{"n_layer": 12, "n_kv_head": 4, "head_dim": 64, "norm_eps": 1e-05, "qk_norm": false, "optimizer": "adam_hyperball", "weight_decay": 0.0, "decay_shape": "linear", "train_tokens": 397600000}
Each number is 128 + 24 x the weight over its row's rms, rounded and kept within 0 to 255. Layers, rows and columns count from 0. The size above them is the row's rms in percent of the matrix's.

# layer 9 attention query, 256x256, rms 0.0389, rows 135-147, columns 0-127
size [ 81  78  89  83  88 101  85 107  83  85  76  85  84]
[[114 123 123  91 145 147 109 135 122 132 133  91  86 122 150 115 147 125 140  87 146 161 150  90 168 158 141 178 107 120  83 136 170 159 126 132 126 176 105 108  96 107 118 112  96 127 132 102 133 106 130 119 138 102 114 152 131 123 143 147 139 126 137  86 167  98 126 117 163 144  90 149 101 127  91 127  87 185 105 138  82 171 140 109 120 112 104  91 120 107 141 142 147 128 113  89 132 137 109 126  92 135 111 163 125 122 106 119 124 119  92 118 153 141 120 131 134 127 121 157 138 120 133 131 116 161 118 169]
 [127 142 121 112 136 172 109 140  93 123 124  84 188 158 149 151  89 136 108 116 159 110 166 165  97 170 121  82 135  89 163 138 113 120 175 119 153 114 100 141 117 130 134 149 157 108 124 101 188 115 136 153 162 129 131 133  95 118 149 156 107 140 105 121 102 106 160  97 112 126  90 171 136  86 106 112 113 163 112 148 164 185 130 129 111 156 120 145 118 104 123 113 120 153 120 126 181 155 185 144 108 136 111  96 141  88 108  99 135 112  94 108 112 128 103 123 132 110 137 127 137 123 112 118 103 143 136 122]
 [133 152 141 133 122 123 150  86 126 121 175 104 187 162 153 168 115 150 112 156 120 100 162 152 112 128 141  94 162 160 142  97 105 114 187 152 128 114 161 102  83 110 148 130 144 151 140 169 106 121 115 115 144 143 145 150 102 145 116 134 143  92 116 113 136 138 117 123 127 153 124 110 125 121 144  99 101 120 143 178 148  99 116 129 111 118  98 144 140  97 148 128 156  94 169 112 146 157 141 127 127 138  94 104 134 127 130 171 150 134  91 152 122 109 131  92  98 138  90 138 148 139 157 119 139  72 131 101]
 [114 139 145  90 120 133 101  90 147 144  90  85 185 126 105 113 112 120 112  90 168  77 121 134 143 118 118 143 171 172 131 159 155 100 145 146 157 130 126 127 121 128 101 136 146 157 105 156  93 116 154 125 139 139 151 151 118 121  99 101 105 133 118 153 142 132 121 102 114 161 151 110 152 125 111  99 128  95  76 142 149 109 151 117 102  93 169 113 115 147 119 100 162 135 139 133 169 125 159 136 119 139 125 152 163 161 105 107 194 128 120 146  80 134 155  85 123 131 103 140 126 158 138 117 128 103 100 144]
 [139 103 111 130 112 123 160 165 108 116  72 117 127 129 123 171 150  93 108 144 110 113 156 106 101 134 120 123  97  69  94 113 165 126 134 133 135 108 126 125 133 137 161  79 129 113 121 150 169 109 147 129 123  88 124 147  99 145 114 120  86 109 125 112 138  90 135 150 117 128 143 130 153  84  83 116 139 136 132 150 134 100 114 155 128 114 163 135 134 172 174 151 110 175 144 115 136 120 122 104  94  63 131 152 145 117 158 163 135 103 107 131 159 103 138  58 126 106 118 136 133 117 117 132 129  86 118  59]
 [110 121 125 138 130 135 101 164 151 112 137 149  83 170 149  72 117 102 113 179 127 106 126  95 113 124 126 160 135 112  95 124 137 124 138 142 165 101 119 170 154 171 101  81 115  90 159 126 134 133 138 162 105 115 127 112 112 116 108 135 130 136 106 126  99 125 167 183 152 167 117 106 116 131 124 131 102 135 146 143 187 124 133 106  96 156 133  96 140 128 106 167 126 133 127 157  87 136 146 124 109 118 130 181 141 137 129 168 113 123 148 102 155  99 135 153 126 155  80 150 113 107  58 113 132 176 117 131]
 [144 121 167 162  89 132 114 135 130 118 106 130 116 144 136  57 120 160  91 100  84 147 103 116  93 116 136 126 133 156 145 141 117 105 149 144 120 149 143 123 137  81 117 156 137 107 157 123 112 153 179  99 149 129 165 131 135 120 128 176 114 100 108 131  88 118 141 124 103 164  87 119 132 133 151 146 111 128 145 145 130 125 162 152 167 121  97 136 128 128 139 198 128 139 155  95  73 115 149 157 121  96 128 108  94 149 126 152 116 103 138 137 132 131 103 145 105  86 135 147 144 118  96  84 131 125 174 117]
 [150  98 151 157 136  77 172 150 138 141 122  89 116 106 114 156 165 148 137 112  70 147 172 113 162 140 148 162 111 142 152 167 127 122 138 151 103 111 131 152  77 112 151 142 147 164 129 133 164  88 133 119 111 100 118 120  87 118 128 120  69 134 162 136 112 135 117 108 122 131 140 117 147 107 155 142 116 107 193 114 142 126 111 134 136 120 122 168 144 178 111 163 143 137 104 111 117 129 148 133 153 106 146  52  91 137 146 145 143  84 128 135 137  77 136 138 125 146 139 102 111  87 110 109 102 155 153 135]
 [ 75 110 141 153 153 171 128 144 119 157 106 114 167 122  86 162 117 167  96 144 149 100 132 148 131 139  81 132 137 103 104 106 142 141 120 128 132  92 141 157 151 138 130 119 183 131 158 141 133 147 107 157 169 124 141 158 104 145  95 117  80 161 109 173 117 149 160 103 115 127 136 129 107  96 159 125 132 105 119 121 162  70 123 128  99 105 134 205 107 156 113  87 111 123 140 179 159 132 163 121 152 184 140 147 147 127 120 132 175 124 136 155 149 137 111 137 133 140 166 105 136 129 117 110 132  81  79  77]
 [176 127 132 127 150 117 149 107 154  97 137 116 155 116 133 140  95 137 115 145 139 125 137 106 120 108 147 107 122 161 124 138 115  98 139 171 114 152 154 113 149 148 138 175 170 180 118  94 103 185 143  84  97 120 109 100 123 120 137 133 151 180 137 166 108 102 110 117 107 128 158 142 131 110 175 122 129 122 144 120  99 134 113 126 141 110 107  99 135 121 123 174 150 135 139 107 152 103 169 152 108 137 144 120 134 124 127 177 143 167 189 108 128 116 143 159 142  94 148 133 136 108 134 148 112 114  92 132]
 [128 136 132 113 126 148 138 114 121 101 135 161 121 142 113 138 142 174 145 158 129 125 152 114  86 111 157 120 134  59 142 120 150 130 152  85 143 101 141 119 133 112  97 131  88 158 179  94 120 142 113  93 126 137 149 118 159 131  82 108  97 132 145 130 125 157  92 111 124 119 149 155 125 134 151 124 139  93 154  85 141  97  92 113 126 154  97 149 105 167 131  99  95 149 127 102 132 147 142 125 137 126 125 143 101 112 141 137 149 127  98 114 121 108 122  99 108 115 117 143 135 165 139 180 140 122  93 103]
 [ 88 196 114 118 137 157 141 140 132 144  98 158 140  92  82 121 111 169 188  99 156  73  79 143 151 136 135 119 154 113 168 117  89 152 115 130 138 171 139 126 143 126 128 121 134 141 119 104 110 135 129 143 171 124  93 138 163 152 106 140 160 159 124 166 177 142 155 120 136 104 151 112  99 129 151 145 117 128 129 136 131 109 120 140 112 129 152 157 126 128 123  93 125 115 104 123 162 133 137  82 183 151 121 165 147 124  90 108 135 149 118 164 143 191  91 147 180 115  99 129 102 139 124 139 110 120 124 114]
 [115 117 137 109 114 115  98 113 112  89 117 118 149 142 114 160  87  53 135 161 133  88 135 136 153 148 116 102  97 145  86 120 100 133  98 141 109 130 131  93 105 152 138 127 165 146 111 170 152 144 129 105 101  93 104 135 156 119 111 109 110  93 131 107 125  94 152 137 140 163 151 150 153 120 123 155 128  71 106  99 101 159 132 126 132 139 143  89 148 123  84 156 173 141 157 129 126 136  95 159 107 132 103 107 157 166 111 146 134 131 127  97 128 101 164 190 124 187 124 155 133 137 130 105 111 102 134 194]]
# layer 9 attention key, 256x256, rms 0.039, rows 135-146, columns 0-127
size [ 89  83  87  78  90 100  93  98  87  90  79  84]
[[120 137 108 116 146 168 127 142 119 116 132  75 110 137 100 145 118 118 120 119 141 173 157 103 123 158 159 171 140 100 130 136 187 150  97  85 116 144 135 101 131 136 120  65 108 125 144 115 165 133 158 173 114 109  75 123 100 134 140 150 102 122 125  91 149 120 156  99 142 141 125 163 122 126 130 134  94 181 152 137  75 155 137 155 122  99 101 169  83  93 174 106 158 144 110  92 124 162 127  97 108 120  61 103 112 106 107 148 155 151 105 107 131 133  81 145 178 127 145 159 124 142 154 120  91 155 123 109]
 [ 92 111 111 115 121 142  74  93  92 130 110 100 133 112 103 163 153 143  94 147 133 107 141  89 103 146 135 137 170 103 149 113 135 163 171 148 109 116 151 158 170 125 135 101 126 154 134  95 160 179 153 111 130 113 135 121 163 121 113 129 128 137  94 122  76  51 176 136 119  79  95 158 138 135 117 109 127 145 145 160 139 139 133 120 129 130 132 124  99 100 160 104  95 101 159 129 143 147 124 154 122 168 131 146 126  91 130 105 130 134  84 122 132 106 124 146 174 116 120  93 118 123  91 134 105  88 123 148]
 [161 105 133 130 137 119 141 104 136 148 172 143 137 138 159 138  80 142 108 145 144 130 120 138 153 105 128 119 174 180 139 106 163 106 191 157 110 109 116 124 160 126 122 124 131 185 136 158 124 116 108 108 127 136 118 154 118 136 131 123 139 109 116 153 116 118 125 148 120 115 134 119 124 160 171 119 134 102 100 158 142 123 150 106 120 146 125 155 152  75  68 156 114 112 159 172 101 125 160  91 110 120  77 148 124 113 131 153 123 115 167 147 120 100 164 114 106 100 109 117 117 143 134 105 141  77  86  81]
 [126 102  83 172 172 136 161  97 160 132 148 155 140 123 132 134 184 141 113 135 184 114 110 129 148 109 123 151 181 143 162  90 158 120 180 110 121  94 147 133 175 136 149 103 100 127 149 139 155 132 161  99 112 137 113 142  88 144 132  98 101 173 113 142  97 141 117 128 172 149 171 141 161 132 138 159 117 127 125  97 156 126 138 128 128 107 109 136 121 133 110 133 105 133 108 153 159 131 110 142 109 127  98 156 117 116 147 193 149 141 158 155 109 106 128  74  81 112 113 113 117 132 134 126 122 132  85 121]
 [108 113  86 110 100 127 128 130 137 130 123 156 139 148 120 184 131 113 125 107 121 129 142  83 111 139 137 142 113  56 111 129 103 164 172  89 106 113 131 137 178 135 177  99 111 135 166  95 115 108 118 111 130  69 148 128 145 113 147 143 111 132 180 144 106 124  97 128 100 100 114 147  87 117 112  85 164 105 143 140 131 135 100 149 147 145 116 135 133 155 147 115 105 177 135 143 119 151 154 105 131 134 160 152 110 143 144 109 133  86 156 124 136 135 160  79 154 118 125  91 120 146  96 123 126 125 143 114]
 [106 108  81 133 118 113 124 156 120 119 133 149 115 178 144 123 134  79  98 106 147 115 143 105 120 190 123 160 153 105  93 130 112 114 173 110 135 118 111 143 153 133 129  99 119  85 143 125 141 149 144 133 140  87 150 121 150 120 110  90 143 122 119 113 117 115 126 177 132 142 124 132 143 118 145  97  89 144 137 136 150 124 123 134 105 152 116 107 158 169 148  98 135 165 147 128 132 146 123 116 154 145 115 127 113 121 111 115 117 118 110  71 125 140 136 120 133 139  90 138  95 107 101 118 153 113 141 145]
 [152  73 152 122 106 109 109 140 179 137 135 109 126 183 117  82 134 111  77 149 116 158 114 139 129 172 129  97 137 151 114 164 129 134 133 182 147 140 118  90 175 126 119 157 148 126 146 106 121 162 151 123 125 112 127 138 170 122 107 160 146 130 113 175  68 122 131 116 133 117 114 146 168 123 145 109  91  99 134 130 137 157 177 137 148 102 138 112 174 121  96 123 147  91 141 160  63 100 142 112 164 156 165  83 103 110 132 144 141 105 146  97 151 144 123 131 148  86 117 122 161 107 119 101 137 119 159 113]
 [114 122 160 159 124  77 118 143 162 146 120 132 128 107 111 124 121 145 156 124  78 166 154  84 128 136 139 109  94 160 119 132 125 129 110 156 152 119 106 127 111 129 152 143 132 174 155 112 123 117  91  87 141 106 137 150 128 113 158 118 143 150 143 118 138  95  97  87 130 114 142 134 116 132 159 108 153  89 167 113 113 146 104 128 146 125 123 147 143 107 148 142 152 131 132  98 188 120 156 146 135 129 156  84 109 105  93  40 174  93 172 117 154 128 120 161 160 148 109  89 140 105 126  66 104 125 112 103]
 [ 87 112  95 129 132 139 134 118 121 139 121 122 149  96 118 136 182 167 135 150 154 109 116 125 113 109  81  93 164  80 143 100 127 118 185 153 119 101 145 155 139 146 130  89  83 111 103 104 130 135  99 149 152  98 123 155 169 126 121  72 106 144 101 139 111  80 135 133 117 145 116 141 143 117 142 177 167 106 101 107 145  79 129 110 115 124 123 142 153 167 110 118 103 121 130 179 176 174 125 132 116 110 111 188 108 154 161 143 144 101 166 153 150 113 124 114  96 102 115 102 151 120 149 115  99 127 119 115]
 [176 130 143 125 133  93 135 106 183 110 134 110 104 110 158 141 118 120  86 109 117 134 153 147 107  96 147 106 152 166 134 104  96 125 161 116 107 132 121 129 134 133 107 146 150 140 138 105 146 125 136 102 108 139  88 127 108 136 125 134 167 126  65 150 118 125 125 103 149 143 133 137 127 117 151 119 112 102 149 126 134 160 123 109 148 139 135 122 123 121 116 164 168 116 116 127 130  97 148 103 119  99  91 102 123  97 135 205 147 113 175  86 122  61 139 139 103 136 134 151 119 112  98 156  89 176 135 154]
 [105 135 185 101 108 137 142 118 106 149 119 141 111 133 140  92  73 156 132 145 119 134 193 105  67 113 135 114 130 135 141 101 121 131 111 130 100 125 133 111 111 122 146 155  88 146 109 102  72 110 103  85 102 128 212 132 157 103 138 119 126 102 197 104 168 156 113 100  86 131  81 103 127 142 148  87 145 125 138 131 142 110 139 152 127 166 118 127 132 119 137 107 109 131 131 106 113 161 109  85 110 136 159 120 131 127 113 118  92 130 100 113 162 110 116 130 135 131 152 124 140 193 133 142 128 124 106  89]
 [ 90 166  93 108 142 155 144 138 105 137 118 128 143  84 138 136 165 153 159  82 173 138  81 177 141 134 119 135 144 115 167 115 123 125 140 102 122 150 132 110 125 131  88  90 121  99 119 146 116  97 131 137 133 127 119 147  88 150 123 104 128 103 123 120 127 136 159 114 139 163 145 112 133 141  98 153 103 115 120 158 162 124 121 128 117 145 141 135 114 191 105 121 129 115 101 136 138 142 113 118 145  97 107 120 129 128 133 190 139 143 107 185 140 145  88 117  89 147 121 151 149 141 131 114 131 163 141 135]]